Weights of a small GPT-style language model, trained from scratch on English Wikipedia.
Size: 4 heads of 64, MLP 896 GELU, vocabulary 1644, 8.84M parameters.
Architecture: LayerNorm after each residual sum, learned positions, biases, tied embeddings.
Training: a variant of SOAP for these matrices, 602M tokens, 4591 steps.
Each number is 500 + 40 x the weight over its row's rms, rounded and kept within 0 to 999. Layers, rows and columns count from 0. Numbers have three digits each. The size before them is the row's rms in percent of the matrix's.

# layer 6 attention output (transposed), 256x224, rms 0.0601, rows 101-158, columns 56-111
068:507553473491512507563483525545560521504533548440495465445498492453464497543396505481488396523471570565569505450561484479475536531486465541478535465490549507463484537495
065:480552485442570444522513489492534579493413499531497507574555484547452501526562509592467525547490482466507455520491526539492528471521435521497525466513506502488518501495
064:568548479442529602475503560450505511486537508544496497597470424451542492486530464527518474499511488476430484579549568485472516500535508481565502524573487521525486510507
066:426531467504491508489525492542513539510486542483571482537556541446448467501427485539508525431506531473508525463446482450459389490475427463552517448492501429488521506527
077:554482518476516536441512517498478510565575460447485481461447576458465533462459537487465447555545521446458503449434456515525555474552559510493535525518428460557512419450
068:540510528450564495522455511508468557545400467529461528474580465555506521530601474526546511486548489518489482456506528564470522555511531477477512474474501529458451515447
064:453536473509502479468577552480517445587551473585528536480482453479533519491451524480475560548557521550512494461491544480469532496572502373485473465482461476525512469520
071:543463519515542503567415573451465519471512500585526519527553523471543558464509544505496501507420569408547558505538541452495467481538485463502534544503639525522547442453
066:498506512562482537490428469425385535509513508491450489512450541503477474471481549464522451566425532474456522525467478507462540448517432450540447513497492486484559428491
064:498506514494456493529540514428554548553466541495531553499414524452471480548567537468505524465431417536525574477560512505504443549487496515515509523442516502429487533513
074:551545522521416500526514456476528560485509496525505533536461515551405472522484450443574504496534480486570454555634475523552517425483447510458534495535528465521443432493
063:487532446530485530527437565518552503467509444533440462497460465449555548439492583521468513474510488573467525466482556483634442596505553488566460529531542516520438504554
068:501496462495528488491461532544520490458528501542553545437501493459494444556477500492533444523472509596520500532509513589442446509573475501501532577496501463519476480518
065:473516537536513558497420497489456476399504504456483447517468476504501586469510496500543485531456483501541506527531505402475527409517491486510472484480415464494502468503
057:520477541520535569525509520488527429469492517494493569546540540485469470521533521499481480482529377529458518483515528535446447510502401539539490473481491495544545498473
066:541533552553541470577531565497520527499497501555434465506471478516477523490422528494498551514541503567479556566538484505568419517479574525407519498486550508499495503486
063:525532541424500457526464545542618543451536434510525481542499528476476523531592468499526518524503503508475464559484465486432572418429475549484424474488544526564473485422
063:448454444480492410503579570454509470576492505506452526485478555465543505455538474516452483502441476499497486520452525505502514464558490493492514444524499497498562468448
063:473506433558481524442502475528452529540505487516516481489444445418482505500529462510440537479553511435447490530518497422522480524513490582517510486452497494477480508498
072:493527499446525494515521492481526504502514564490478466496474540471468463576617460536542481534525470494513562513548496501523535428539517469528468527470521502496534475467
059:503496494468536518473492470474520497500511520473534469461562501514455456479545523526452483572595454523496476463429489424525500465522517530483539492504420540491557395506
074:438463463543489454499535472524476519500532543457473527549484522513431487500508528521479460561468502429506451476554493478534542537435480434440478394535522419459498496479
070:487513516553506514588411437503463549508612482445536475536484559459567480543525492476462560517386465530513483513573494525467479462489457493471507526455451462506508576484
067:590443500434529516546476514446508437537529556462514556507541577543569497529481485564528453520565470526499428555568408515502541566453559433467505540444467573517501523498
068:499489500446552447435457489481462525466505529461480507537515537421538373501525530590499442470468480494484507528524491512469434461410560496535501552516537457479494476540
068:452490465520467515490525458533481523424480500442507521558543455502523468446493518474527396566542445498540529612506523495575475466517452491448520475487474496498565485498
061:513490506476425426542454475558459349430478528481444412538513498505476522551553460495527491509495553532445466484468489501506444499472558559554525578460457487518581489474
152:523507497549554550474448494471589528479509490420512539503486492470559554485486500526496513535520587522429567425443534488516371461511500494532486490531519536508528587463
152:494555560502496515616454549468449391528431571549527491496504583483536491475520485554514455433510504450532489464502474482487478587500482524460493510512494466537497451471
129:524474462579477484501453516486494495498471540526526503433478501522455504456517479511560420460439504535461550554493485489511468488477493514503451586475487545507554506531
131:545483545549478483438519489529520419547519467507491493530477455537470527511477534544524522523438499527485438540562437528472565488455544491492494443475516478470485514501
142:525494445547494500534550467481516437382519455542456479455508506493467536508557483504530478507480439502519453495460494504522474483503447476490478535513572449489492494587
142:560524475559502546552511457487488440415509498516466469444537522503500502493533447436508496558466436477504552585484461470413499491498418473508519463497461525479464524512
154:507495503449568516522563434517516472506595532535486430490488565506518516533524420516557609499473557499445509486479549486529533501463522534481417479508524442482544549497
138:451512449522498402479498504438535517466469437474571545552388487571443473495515439517466514558542557478536471486541492549576457520466531489436557502491508429467515416535
143:534546487490494450479513484500515532512411455444489545493472465520435440544592467419499544483498534508475533536439477510552524462495599456547484431484526491508474474532
147:465498482539549468417526496581519471533472497547490506530475496514451463424451511533455503469496475462475507507470525436494457492422526495493494493541424525564543537525
161:454600477520467483512471495463536536465463522523512460542522534534551489522443534525527394484470538523481553562432444548548459489491467472491580553537502496454543510495
141:459517504503523456500570538494494433529447452537541544462541471508518479505534506545532513504552489484500480563516594503473469377532471539538445476498534499460580582515
138:466527493480519476439582450511482489530520536495509485512521519486446475476524440518524527478501550504448439535443469450474450560409492485555472505553500508507508467501
142:463499480533460441459499552502499505433537575470513460546542510599512567506527545572465525509469472549481527476535459520580464464516506542453502455453557473477439523475
148:537423480515522542492500448527521538467577515454509503536482515525502491463480487483468506498465523542497538483521446443411524544552518533447519534545535514477457395520
164:472474458504470546530503480450386551467481532444463526516461530453534531548537504482530448440431466436528526542477450505589529472522541452459500503493424531497502536513
153:466545535531452536450488490444538480443522565517521521605521543525475521518477540475504524487460528502525576516549512546504462518542489538517533540491510441476578509503
153:502493488557554495575547494508527452547455444561515542466467475563498501457493477412494535467523536435468494503527453456455459540519541486561476519519455467469466541375
157:487502500582574502527444470530540483481553524548564525504466534500502465465518475464534485469475562429498535497555383525560576480423429509499585492500493573472479524461
136:510462485435478529467511533557526527541476503501522516414437446467478456526506491481507482570527490457528460468543490476582499418536481545527478461511431394503544484431
141:465457510447514440473450520572474440481409464594495485503514539438544414469490459537469467503501519573531480458563469488408533533499573452487544497481521445468549506461
148:461466514471401511423509504495510488507546501512502479499569518535450484490461494469528540447471546456410484560453530488472512495493496548508437499468466400481539495505
165:531445549450483415484434479561447543570452499462524559479493458542503525526469569483468484501511491508449506542530474579491556450490510546491529444434454563478524472516
145:475456503481493490495506490536513541539463419451547451512428546446485458505530526496513480487520489509516456513423502503469480495523597514473524525526481499527516535514
143:530506520459509430585538449455500559554439564496520575496515559551417458528439452457447515493471520466485439442503498463515402478547472475515506437533579502460411475545
148:584523528510457446535552489497459503458528502554419480479573486554493575508567489444579465451555491504422493471442535503427549495445509551496456571555465512584524530510
150:529459525525539463549515488517552471567541526541446441504451540537511574492460492472461491568448489500541464536488465510516537451470514503513504503486507523529534588510
164:590522537528506502505504508532468541464545492529542536458486490475500473491595552460475414409436573501457532463410526521512466447559508486540478522520554538514524508486
153:411519470549475501501437497466499423492486498431564532487547507463513546528467448433517490472519523499466541477530469564571509530459465482473515472525540538532475451552
150:466481541488563435554466595564480511462558424531470554492499439535501534520492548513522516517465490518481535501490485541500463512459540511521581512508441521569491492471
141:545558537400502441462502475486579506506507489506496487516476440548490461457508496573482539574507486487535451471541466504528504495517515524434461498493524561497493462470
# layer 6 attention value, 256x224, rms 0.0676, rows 102-159, columns 56-111
078:543409505522509491489532474503466499577624538438492462452438543459508474467497514396484460493468573540495553549523524496525479464476541494484494561503439471521479567466
073:472499458481466434499490455489476507541482509463530491438491539510471520458542461474491448549486490481536587456469529486468412507592478551482504522451517483492504460460
076:509499544553558499512472520513488509595527469510429507465462474544507531497514526494428516467490480486510483520519529589555572510520466523506494521490548535520489524426
083:479497479447478446538518474485478528442455541506516490546509409531547453512537460464507499520506485529566477522550477503495422540521474523537448522503517509431563611518
077:442525447530402527500461486481587464483545549486498463558421520450516507487432518462450531448453492455525480519441487513534469492489478501532519521537440545496484547456
076:527445484443486512516468425526415532487485563416452466509516552518488448497556473552468516495439463504511524578438459535484451447422576518544493529560599499511491454486
088:438465512508522486483542441525530496550476489445495529558482486542433482514580486517514447565592421467449439584497452505525494519480487468503440450485491530498465523561
078:552463463512524458509523509523564522524501549534539509506506486483537488486519443485437484469553527498487566560531504555539435499492481545482583464450483514571434518503
081:548512474424527506498522504598461453431516526470498404496557453485537554432465461506494538503550502576473408529478472546529551513569499533417498470546435482510494450461
080:503425484543594521478544566455492451543519551500498561491534464518511514516528460525470499599483462477451530502408534448500515544542520525469410469504498545431588533583
073:492504509519544482456567440462441516530508433435518491568577561496458487587546469479509529509446503476489446529537490542373463429438384442470461517523563544444589536435
082:491501487550442507445546487483592508521534453515425490490472503517494530476527484526451614416519537507484502458495481466533538516490520554514480501505462518492496441479
077:592507512569545482503539498511450541603486456504538507527428509458522427492462505513437515548495541475508482446535471504540506534494481445462526520488554501505470545503
074:499500493534500494463593518481529616493542458519437473466510480475623557522488463517527525493540511441541505533514478461569405442498549503409458503526529528462466457533
078:516486485498533487456482475507430532455512488541558521465475453468562497485543503425469442463488535514492468446426465518449529544540428526576518521500484511485522495599
078:407491425652508478486567512508475429523514530493469543466558506564488477528435509541494572487535541552560497434544496515530483564523530485528542443506473509466523593523
076:497514530552502569500482479520492481490553529539501518455531506484462524521529542472513543458543467545460512491475514471542457473447563469465484494515489481442468503564
081:526520572467542480434506538496498489482463565534436531530572541533525487484516547537519479525492455505565540487472540541510575459528484466550432545522476531484524524493
082:568542494530487491461457573552443495448518438531533504458553494484476515435411441458496494485504550516493436535445461563475465619529472516505570490525419506451493503529
077:505453518517572502544493588514506494445506485460400416492420450512469576547477464396542481447430573496496506469498477539494446562517476477479500546475494512474420536499
088:536553527538540509486484520455439494455481520460545470497528517501561518508523506571494527503520443491476568511474488449438426445523513500521452570476537586480524528505
084:495422445490513550503577517508575466428374523493453501503533464503455525470557485511549467489616505446502513476429488498612521492474596511508450436533523542474511484513
075:475537557473528528487431477575524546497428439492530462501517509469467507441563530476451493519514511458481543462491551534518476447522462555475482508545510538488470452485
075:492523512610424465564568510507579530473487497537527526493490485547482561500465515445573542470519408547543485565505533485524600467560493425489449480458511518565513480451
084:549498514505508470530569525501565548560460527515448440490461541469458563521524453570500530519503548435452499493434512485498454433494522432472509483515506507501510446530
078:505488506499575550446481571516477598572527494536550617482502544541472540440414538478516492486469524461492488474478519440424548473468484483455508441524524540568441361443
127:462516502535529488421500483465485508560476469537488523511489500503584587518530522541508526570444516552490472485494483548439580519521460469521469476457441499548513432481
149:432386449502536478533516522531485512456523502459427566484501424519525565468509479483459546535492495530511523429469530525547531490554498527546454511530520552530496464448
126:471428520443491511411490524439497482478524559436487523465521436490493539502493488455450543528452475463527494547447456538530511439461563457478575533455486442453483461435
122:495544550551516548552490485525549440504449519501512443469529528470443546466494480406408493435505525435462467438453479504477524535556485466521523533507564528469462537507
133:477499511519567488472511481580446505476451549496522406448500448464500460501469433542503472535497479437497471603543547581444480485534508471467504425436501578502428520457
134:504506535539442486486493502551485467510532508522481548532525529509520506524510488622489468521436529532452485557426476519513494483534550549536441559447475503464535487545
143:524520458508520504540487538519573419459412465492502454479516547546557534501510481503486486457535439523501495493529481483422501472510506521462565542494499554501472403415
133:494447495432468501509511492525513526468573468490543554415555580502529524421489551447525525433521494522547539486444483515506517434493442506497493503488509542505484497437
138:561468555470413475459471538506561483552494485507563480456510537532570502418565468530478444534484461476537541522491509518481506438479508577450515528475506524524435505505
138:511512515613518506510430509413531538532537476488469438518487463480526517497481508460498476582494508467461509495464529556528532479514491463527534539491518483478490554484
144:507521489472527501450542504547441535498487473522410491551551487517455477454468462407489570564526469429514461475547469551486542510517466509446515498521485541424513531500
137:491502496490501451506509467565573545475568459469500434491467517538518524439466581484531522527546495504564486491510456493540478521392495470520542443528495554485476482478
132:537533477453424494533425529525479473523493497470503443477510501523562464530572410485453479501443538513523551450514482514554503434505580470492598522464535552500555563432
135:499440409506542484535597509510531494497454452519476478511450428516476451520501470585471517533493565493477451522483531485444499479490541539504409523480482518490430524490
141:536494477469533481583492457457457473511504530523529531523533475469530487499395469493562488565516473476536469529472598511512519492502568523516415442431437462551556528496
151:521448482471543491529540538526517419539574467548462540529519455465540483482472472496589524468533437514513497449529490431420494448523440554439461515509560473488513486525
147:496520548447519444528490511485497385545453544517531483534514439439483450513460526478448497480416543441522426495516504461493490462516462507483439477521541554498400491489
139:509499497538415501530479520500536463445500602477453487494544483480532584474551514509486482482511495529483552529481465513509580519560537445491448456483507503489537454512
143:560447480491534511476526452438476476469512459487461515543456514489460528515504512532522506459484554522465455500527485449428463432528585502553560497436572505538484410486
127:422499528462451570504446454577558488518484510425435449475518482451537533467512473478575553551466495560471528547429508487512438497435470516467567496520463481547490463556
141:493510514539577501577577529548438528531426494469466438468495471478480524484545547512554426534525496503462559563465493598506460511470467476544495449497485490379547486445
146:489560527573562469554530455508475502511507428473446445513565502450459516596530516452469482496489477514504447534522532522538495492548517497381601585509425526547471466507
149:478563428523539561498472486576469478477481467464514497498544525528570537460485429479425528572447490520431494484496474511467496515491540426494503515444552436499539460528
134:527494523540485554436457500457466504486503493552564499589513489424503434415562513471460489506528568502499528473602528495552547523493443452495524479576465489564488504480
133:453594463615488454509507480532477546449518441447498526501532511526504473472479489472507460431550487506520617391492529492496511476487508513593519561476457540439500561447
143:479513500406471478453565508526448507542467500485424500484517504487524479531474535476498578465528460532503519509558502563472533485509453431544472556426538516450536586443
144:518490424480484502473588517501531534493482446487414517534572519474528544464413525526488475474422507517486550468481482475498559553533509461537443562503499575464481429487
148:510577529514544492494572527515434464494488479476550522575454512475475546528493432454560531548490501576504423493587481539437556541456484551497495446476461483483497457437
140:532484497485453494439531543436449555488493510606469490474509517542528444479538567497519457474510556461505505480542543550503551481518571531492495470541483438533566560500
137:552495497495440538552440521452550464482499569454471478483526519450531479472463535504501472484525473475540480514563451512546475509467485480452511554516573475450461453442
137:469507490554465481467455468491418470506391535460457542430459574523544554462470468475438561498498507586533553508569523410544523429518430477507506520532520524600501425466
144:529492411516549515462519395436498511511577515490519497504417503443508484476505470456491531451499534548427419465497531418521470525474525521455544462524544558477426489523
# layer 6 attention query, 256x224, rms 0.0631, rows 128-191, columns 56-111
091:532418470475515469598480457434533401466424470613501517491560517496477536541482531511528450466516468498450504454497501459538435491520506491493467423493557470466459455551
099:517537521483572512541498511464416536528494521470530468528499506478500517463468421507476507483492530532564473435459499476574533543470461526454434550510436483538558487426
103:463522417457484564446507537477525508561512491481504556519587567471461485494428456586501557456510496478447481504523475568488480523524458560498511512533532427526549573466
101:580497444506535570523548511541547485463537495568536449528478506489533525461503468518492515500533563557510498502415563487530428474496436525513456512545505509524513485400
107:447523531536546479483469527490510496561474488547485498519511488473535453482465514484448457498511533438585527476553514407444553587473566464472518510458469516533526501503
088:548504481481488496451437552577494525483534490469466451454526518500470504515535529455567441513468470526470481479539528513596486476526489518524482464498518541463585509538
101:512516506536519476523489539477557466556420509525470560480500480558492457520491511504575479485544447513482499508543498535486417496484464513581490518514513524516525474522
095:550547555469543406511492562541533516494458489499535491539503490452454526463566496502495558555470485533458506480495480538468629510551551508444518493523546517485520451472
087:548471527478466504525530485524539448529486466466513614435499532518532515507539471389542564533553454550465479558479480561487468442440521532518470534481527491526519559536
112:476545486531514452568539513468494487494493565499506478512527496513513464484566552497587465582573451475510523479572476482414567521501491438423490512447529528559487489518
125:481522466479467505504431501455543476508518523460503515561497504454546531524513536470551427511550468489516493587552505484423487562539491463539532513482559526472524515537
099:476465470443524471486487538484539463445458440574531467501500490405526582489479519530519481534546497473517495415488592513444557528526513470430437487548476457522508562506
097:446508542519455625431491525450480492509503518424445553639430538504487533500485529516487476478460507541462532508483431519542385543461546556511576534509530452452477470519
119:406514485452464500494503525498577530491528522480461518520489477509571529454476466450514524553538514464463491527484605458491589513547472470461504535540501539588433463550
100:535484477527483475561468474489479487515476570505536539458494526503506516483527512497515455443484462515494484436527535459482522547569463472554480611505572452469507504524
092:513437563516491412444482477517553512485477513560515447468479519417463517480524458477531536554444497510571453429534435502547505459509517482436498516448554534422533448535
102:496484477594510533481542501520497550448536494550476539451487473534480445513465480493499472487455539520502544518459472499503430430516468531551531562527450422463510503451
108:524480445593487495473450509483382523511423623476500507492473544558448432491497446550461450451522536467491543515523490537471499485524506472527510489501499530452472491495
105:490508474493538541480423436445506443495445568445471533509513593482483479436510523595525525448504505462443467544493483622531486426537433524504511517492487477479513585572
092:485518467569534513491535532437531535484460572491534544495553555464445528470457418451473463492498542474512570557520408528558471467525488561539546448566429373528525512505
090:503468568520469550551435458538502539532506536525500505497471526546557508497455538503551534490519519470485429563507451438443500511492605493559466511530449510496498532523
105:503550439493500496456537467544508579494557534547434469486507504503539488497462434469466516465542579561483489510481548487432531516454540502490475515462524559495584493459
096:493442562468566468553525503541487459429531594401508529528561488497571499480486525539537502450459523568430454500472447522500471475455499541503551461480467520567530514431
099:514497576443544555613454570472431508468449525499482476493539463495496585551514522468469475480519474524539588545483529461526533471504509504471502433463520495522504507521
103:495511574473507528584428442472478527490456466537467465533508529522514483519469514485457425543517453517468474496483514548516479537488467538517502552509487467566448486491
101:500494575545474505545437544499494463521479496512560542508465484481513509520494525498533514461446461429558508451521488516471454514526484489507542475473475592496495481516
099:526484471509510496489456469463489515547471514512488468546540521478499494491462556461522447420457453504482554491474517523574472447493532562543486568518552487569495509510
099:583548520479585488453527529466541563455488419496517534497441488594577506526508540506541485476535590491510549501496536598580464432524471571511493522468486514501574492485
108:484476532533518515528419529447415438557520521460483518553551572494483524544494535433492447576558454550453520554542492523493450519527489531524525522528497520559432551570
087:555449529482518505477531523543580506521543442512507514498444455489467534523475492471490505515429450586460511535471492498551482481509498531467489462529482474491505458496
096:569594441505519533534514509530566542523508522422531523489492503502501495489453539415444465457538482566401474420471483484559417510533479547508441472538545516543503511552
083:450539518523534477509466555502538559448466496480525495415543526510536506521448511511506526522561497495484471465490555469485486514401512517528505473458520520425530462504
109:479535513494526456512585500513552475506558482480486446431522470428520526543494467471499531496447526462546523508517607531450527496501531467523465533523538575490508542464
089:492457536471534559468439583485508410548520434477440529488525473416492534460529470568459493535551459464544509500516519467585451554457506476504493483512551523532524535489
097:531571480471471526505545483479568491492499478424512471517584523496556453485461455465511513495472390546479488510499483508584474451552544549486499469536437449460506531441
102:453500524504436450488433520387508444416489539503481459557544474526515587492490535542510468505555531476510457516440487416449509526499465454429473499476539528495468463578
092:599418428521440531454539487499473579500502558503494478528506508587542519502452494488469597524413452522521488518564442532501462499514507541520476417534429465526428400490
113:467447537469491481497502522506444485546443511578481476563491496368499509507474545529529445459470493437554459524558477474541523555488551452483511538468569536471514437538
102:537498512454515611453537483517559491532482456521475539540501581518507423494460505450539509522515442536477479575510533511507553437559452486491494496535442458561489525473
099:501531504511433457540543533558516424507516479493501495480523468453524573497474532515531488469472558460558465463426483368427550553558524441470535495500527533496524480489
095:456507506466462512549556551441547496482504491460509484551513476510432536442470509573514503491549535575566497490526398484436454581435489523440527528480524522524455487539
084:524554515465564466496460512447527561549486539604544556484464490536534552431565504424488545539474453503484478493533528503530452434521476511555528477535411546469540552449
113:498560469467428507481543537532542513514551472478500479554506549475503460532558441400504559496476457507528471527454501520515454510423496480446503477594449477514547454447
103:522517495450461426483564526508489409512412518554480498589520480543513445484561526444566478510505545461503493516548516429436522519518522463505543531562502527526563501552
111:472546522470446474470518538525574576456578444545513443455558471537475500511440475548499522528448446475521516484438497482564440466446484494505521451536371473486518519486
131:493457473517463494484442462403474476589524504488536519487451543528469479508489589539520455558501462474474473582496476528536462473519421510585525441513504452465489494513
094:473519457454493522451475501447500519450572477443425446549535487543546531523565527559464493549438478504514553502514482446447602554498524414538480518460507504510526549516
103:457556517476479498492522524481515523473552494544442476451505442571470515461485506474465513574499514521526560444491505492490417494500517489515513527542431547546545451440
091:545531516577547518502429500575517537492502535459503473525539475481500588409477491542489551538557479565456493448480459476454506501523504504502527458588527504495463530453
098:439404476547494474535477549421465490583443499501482480525459512512505499544466574521546476462487419570523475584504474474524521521463489465532491522492506420514488451548
089:538504467459526534590445396506537513476459481526474534473465576572487503532538550474524488518505484539455522477512514550488534466549541497512486462477508516486420479426
103:516444500584532555530502476498451489508427491518509604479514467473507442559525455479495454480497513517519433535512441517571501435472478498546537520546466460489426490578
113:497537520511472485562496532454506434482489525533483446537533523423504468490530543544560430445502507501421567516522458504483528503576483477488507466503563542525431503527
100:509456515515468528470425499447473538502515466466560597464501472511510458561557485463565417459455455491485486537456460484565532511499484538565477532550530521570480493537
093:504457520484518502453519498569455611438451516536482474442444512525463508489571504479450518521529551527540519495489511501526537516480541484535522433503513520534526473559
105:483480527557526517446428491512563507509549466449531572518492588455494406510533473486444531478468505587465485525512467570545425473492458516521524536562478458403470621409
093:616533503485488540495554551510487514548589533531482493485470457486400493461452475524432566485481455549477536494501504510517538483488415483486497425456472513457497544458
105:473478533498505474453552507476455481575503538536466515510442534447558507514441560520494418542522444527456522506482463457432446541468487532540526496450495476527483456504
099:507493502508474526471565413482510494503579487487514525486483484515498542489458435452483570511488505485445439503455527534560458436442456518431456504538508423429496448494
098:547597509550462511474506513503497591493504490543495508508466426512507532357477523511481531459570578456422553521491492462530537572529527487530469522495509537550515510501
104:555536498489556549513551482548539490467547477467525468496452486514520530428429392456530508443503480506495470502485512503482496467505552513435490529549400508494523518476
096:472456500479486452497486484515486469520440513526478514549495521466491507549499568489500471506500422533419518526512518536471435557482511549528563476553464478504478464467
089:494478455508532528551464579490569507561512468583525437463452452528489456461422481567562518429479546512514500520477459542576486477481497506463554506473602482524518507483
126:489416524496539525509442454489495504489514521450526556507418569502500422492497536495520437421472503526428577466554491571543456502548414548506516511521530444440452578514
# layer 6 attention key, 256x224, rms 0.0613, rows 128-191, columns 56-111
089:501455517512432540550505568466494469482453545487517450460537454445492493511555528491532473469529540564559508525461577531463551520546538530433520538496545414502542456541
090:549420480509499563529448550488439526509398547547462458422506483419483493543494548453517448510465419552476476514499493510532440535456484465489486462534505577439488484555
091:477498586492551499416558471529514492502494481409521491495491505482468470561522526523533520501501474532526440502501560530444513512480543448518500489532408465507486478488
089:546579558539484511518442544513515486479572509534446491445475478425504515552514470485556427484475551514439574508433519459519447472530608534474453532460591503536462494472
093:497545516459466417514542472516465535496519511500522476495433489487490497481463473435544571525468484550519504470558464551494457503527508498497462561501555575555609476455
090:536505504487575514520485448506503523503466530558485549536443414482499486467458522428432479447526521448536587543508474448479526541509540512546501615516501581509468501453
084:572553547466487475570511532469579482518496502457509452558494485507481493487526514456459483509516564490465499539472563459465471537517481426553552488513436583516434557530
102:499495563506509486474542443491507490501480471510490614479529488526556450475495505437430536536507422532544410499475534500524475490471480555564534490465495503556466560538
093:469502514444528479457453489510487506426446385532515471503543454441453450521490535524471478486485551518535495476478552470572490505518583503446507455487468432459469519540
096:465472555492503489509519484522560484550539477538522545459527527568512488511521472465425538537467552563487471485545584515468539492546493505489510482520476533480477484495
100:448498535478505497517489498461586543497520552472520499577552530479478581435514486483493466515486544496529549536468516510448505521508498496431470447514563465567499492500
091:477481493498477549493517504557515410528550401477450495437504556461434474501516456521510480455542488588480535493563474553510629495519538509527530517438543522499521531472
090:532498450580478444565427488440471511444488538500509459528540488489547526488516495440533478583540499512513514541519506472477483531515482462472465479501453518461464526533
093:609472447493495451535523448508538447503520453449498406515500592506516466473455559453417467532434504572519499468456463512447562463507497505506543491528480497507497547438
090:483424535508495476479469531506466533494495512493500456575542457495493511468455540521545470432526506510510454582512472553497561431489453504414509469446526537510465453536
085:416536414489516479596550478443502458522501477428535585469497503430476436437448555527463476513485504484475473494513482574519568515519451518491563515529519486549488596492
093:549497571489543507510477506492471485523522461518564466449489524552419555559519558520510531472517470560527540487510531516524492482523469509610439476486470482582463449472
091:466543539504532522550442506493489525507494552545566501549554485490566465493518542438523446421556496439482553523497482432506465501391426511495508549437456529469546542498
092:488413520543475486459477499473479485582490476458484577596478448466525470517455499514454456529547465470542505510531464444547531565423538494518429485490514415437480502436
093:489489491510473560545488546514466495577502486520506533504540507524485474561506576456495554495486484464534492478520497530505396436505471519459548461494440521480495472482
090:443485451485477436410534452522490542501486570506483478518534501489476494485458505481516553525516403496473529542468487459524487542422463493503582541511488467476518526495
098:550500508500515499442482557518455516516510451494512546572522480473519539478536498490487536513504543530521553457527575476531494464460528549503532522585525430513518507489
083:599561455543451531489448428502560538562501456530493480564407517481447503545549458461466532496503475446490537526485580498529527538494456459489514527510523441468452559551
094:570565486532480505507486535513541458436544523550521525466514480511519501486451480478501530494472538522503521495419459471504502465577449445502479558506510590522514478564
098:500536453455444433493467480507460521520500518403451492523527467491570482529574465432563451488559525505482478493478490445453580488518583432518494474518506517470510526527
090:472501447422495420471509484462497546506473546513445461538528521456529495524547544490536460498539470474527529583519510469474490433507507459484525503482495499581522401556
089:527536575452466460569518560480458541488470474487457554510494466458501549447477476462510431477497555497538488616463542483417422480477486411532510477486441587468477529506
084:498466555575543563477490551497530505527533448553582539489503492499481472407472436462478497527467455538491504547479443466517507432513517465546478497560508464515414513456
086:511514532489487445550501463469518532507453483527497524495500475510529579497500533470500471523474456486585437477522496494469578514528508387582532507511518485508518508532
087:524536491504482522514453459526481487477465476529434462454477452541521483535581515453509473522624551549570535526460539521494532529558495477580489504497534507556481538544
095:528478499492491490577480501536504510409452476506456488518550467475496436492574428550530481510473480519526462541473567510525465460538438502442509546518618546504412429508
089:492499514465433469445537492516473499503468435528508487528514525484457514494478510493510417429490511515514520484496397526445433531483519475477525520491455522518548536442
093:478552510449437534533533532520443559447558432584512513489540480520489483449500436524563533496523541524513579486446461464498583554535467550532536521480459513554543471463
088:508602510476469473527517448598485515455516502510518493502507493478477495487509421552489501518540528520529499479501545458419474510532513452496481498481520540450468560451
085:534467474473567522471381503517452521535517489462508518493472519483459478599525469486438517414461463489512540570466481518538529576472456489530508498518438515515490512534
090:548496520470565492548494482437491516524437493469565540448526499512569509495482490513506539544519500470462484484463521571556540528487571516473472499456511521520536516511
091:422546520544549480479437562510487368471454462519427511558521450492482495557514544552484401490526475443498538463546490536475547550484521486476590439536494572524475484477
093:517550479455423533498500495440489491435533557455482424472472456505479516532524464514503487523481545528511504445450483527482541509474561462481486559489486527541496514530
092:418463523454526437498496568469423423513487544545497534520528499467494503553596476509459518537621460501535488466609524532462518545454427520560471480580532501452460543504
094:453541500516602480500476494504581606495520548557489427496497510539513443469435461547548591532541468545457556523561536539585471481456509490477479519488489512564490450472
088:564526553510442550524513489482495511507533520489484453470542462443490454508484417498479496517516509411482499509473558471543474492518518490536529512515431494501467527576
086:508481476525459538518509471545559524488517511489520481469503478481435478513486463544483506529544448475531451575529472450523473395498495486548516485522462512479473470535
098:527495475534555597505520435511510510477496580481518557475490448497492505512460437550477533414478481465448493490514515488515489507517413539556540435489509494521456445519
087:465477483504526487512551473500596540457546524550506522474505491583474497472520425590397559481538458463484436536483519479438492486445494541498432506425525515547548426476
097:503548464470479582486476505481428473502505477380488479522495504508506542511474517569458532485505536531488554553465470549540447475504522511553485522524477457445465599402
096:449448587490515520543483530439520439437476546514514516524559445544512536477577475494482497487516546493510493533542531444457485520489550450523533523482510505513508604515
093:500588546497491444503542497598512513448542438486469458472442464516475510517519529616558525503484582443494516516459551546512578471448512561498545462497529536560545467513
090:542544438531490541486458552546520529529470489530549472462470511508430539526487429501470453482463440470511491586556503491427459485582458523545516473533495463508497535528
089:435520529506455495455521587440553532497465402508522477490532528432487484590540525553528480494439454485503537563523464454524579518539462537431488499454516514534551537531
088:487539518521459497512533466479426471434480542502540450475489516515546535519503493454447528546572500478438469436466475514499519514498450481461577539522492486466408520534
085:530432572464511479395587535475530528480476505541512508565455429482566452572575540483469475528476429483548491470549511518480546481571521508518551509490520480502426487524
088:516500513518494444510491510474476483528373514535471514454487524619450604501561579420515472496534433449566497555477518458516489480515509451492474507460499444455452502499
094:495438505528512500541477501548539510506458507481507495524483478512512508484487480486469488492462562495613471500493530451466599629447557512476456548413579482481486413506
090:536565562478579540516525503530506438550403504523509470489489548425471486480513492521501514492526494441520552567491482465402541567517468445487523491462516557459545485490
099:441518459493461462476465510470479464554525459568491547474563457552493588480571561513540543511455447592479449493485549480506495491512388538498489502455485534540505465517
091:465446438506455525469433532514480470407454472505479522502448505504474508524470450521496479534533484505519478482524459514498509591494528488471513424455541480424474544556
092:500553531531451546438558483540497479538454515472549512495470519532534466503471544439491459489387539404531503465494452424505473510531506493524519487512437486591455398534
092:550475489465530479595472518538498535474525500484468472584500499583501476516504560535563520440485553465484478504603542489519500620508597434434493522475574489549494426491
090:488466464480522562485447518457479550513505507444551565476573531431488488510550512548425473428540459516488470485516533459584512495597517517473485448548461486497490565506
093:497516480533517459490459520503527505508509494442525486434490512524452518574484478467409549513417575533500481539467531528532423464447468514477518470456497581474499479493
092:465539509449451513577472502442473491519429440517479496478482549477545499558453541434524426449536430490446447550554424510456495498451497544570467517528492497529514432481
085:541492570513498509523457514484487443482547472464514490609487550539571501452514494479475449552489513510507517562532433534470531575510475465492398548464515534538455494570
090:600511473506555462495463398490466507485460503409458533509549463431540406526562511507489465565559512501468563516531523474565503532477488517544508467513515573449469528442
098:535444481514458527510471527454519468571540537515478467543532447526482493535527521415534440569482501509508519566492522480468531526475448430519498496482552468456510511459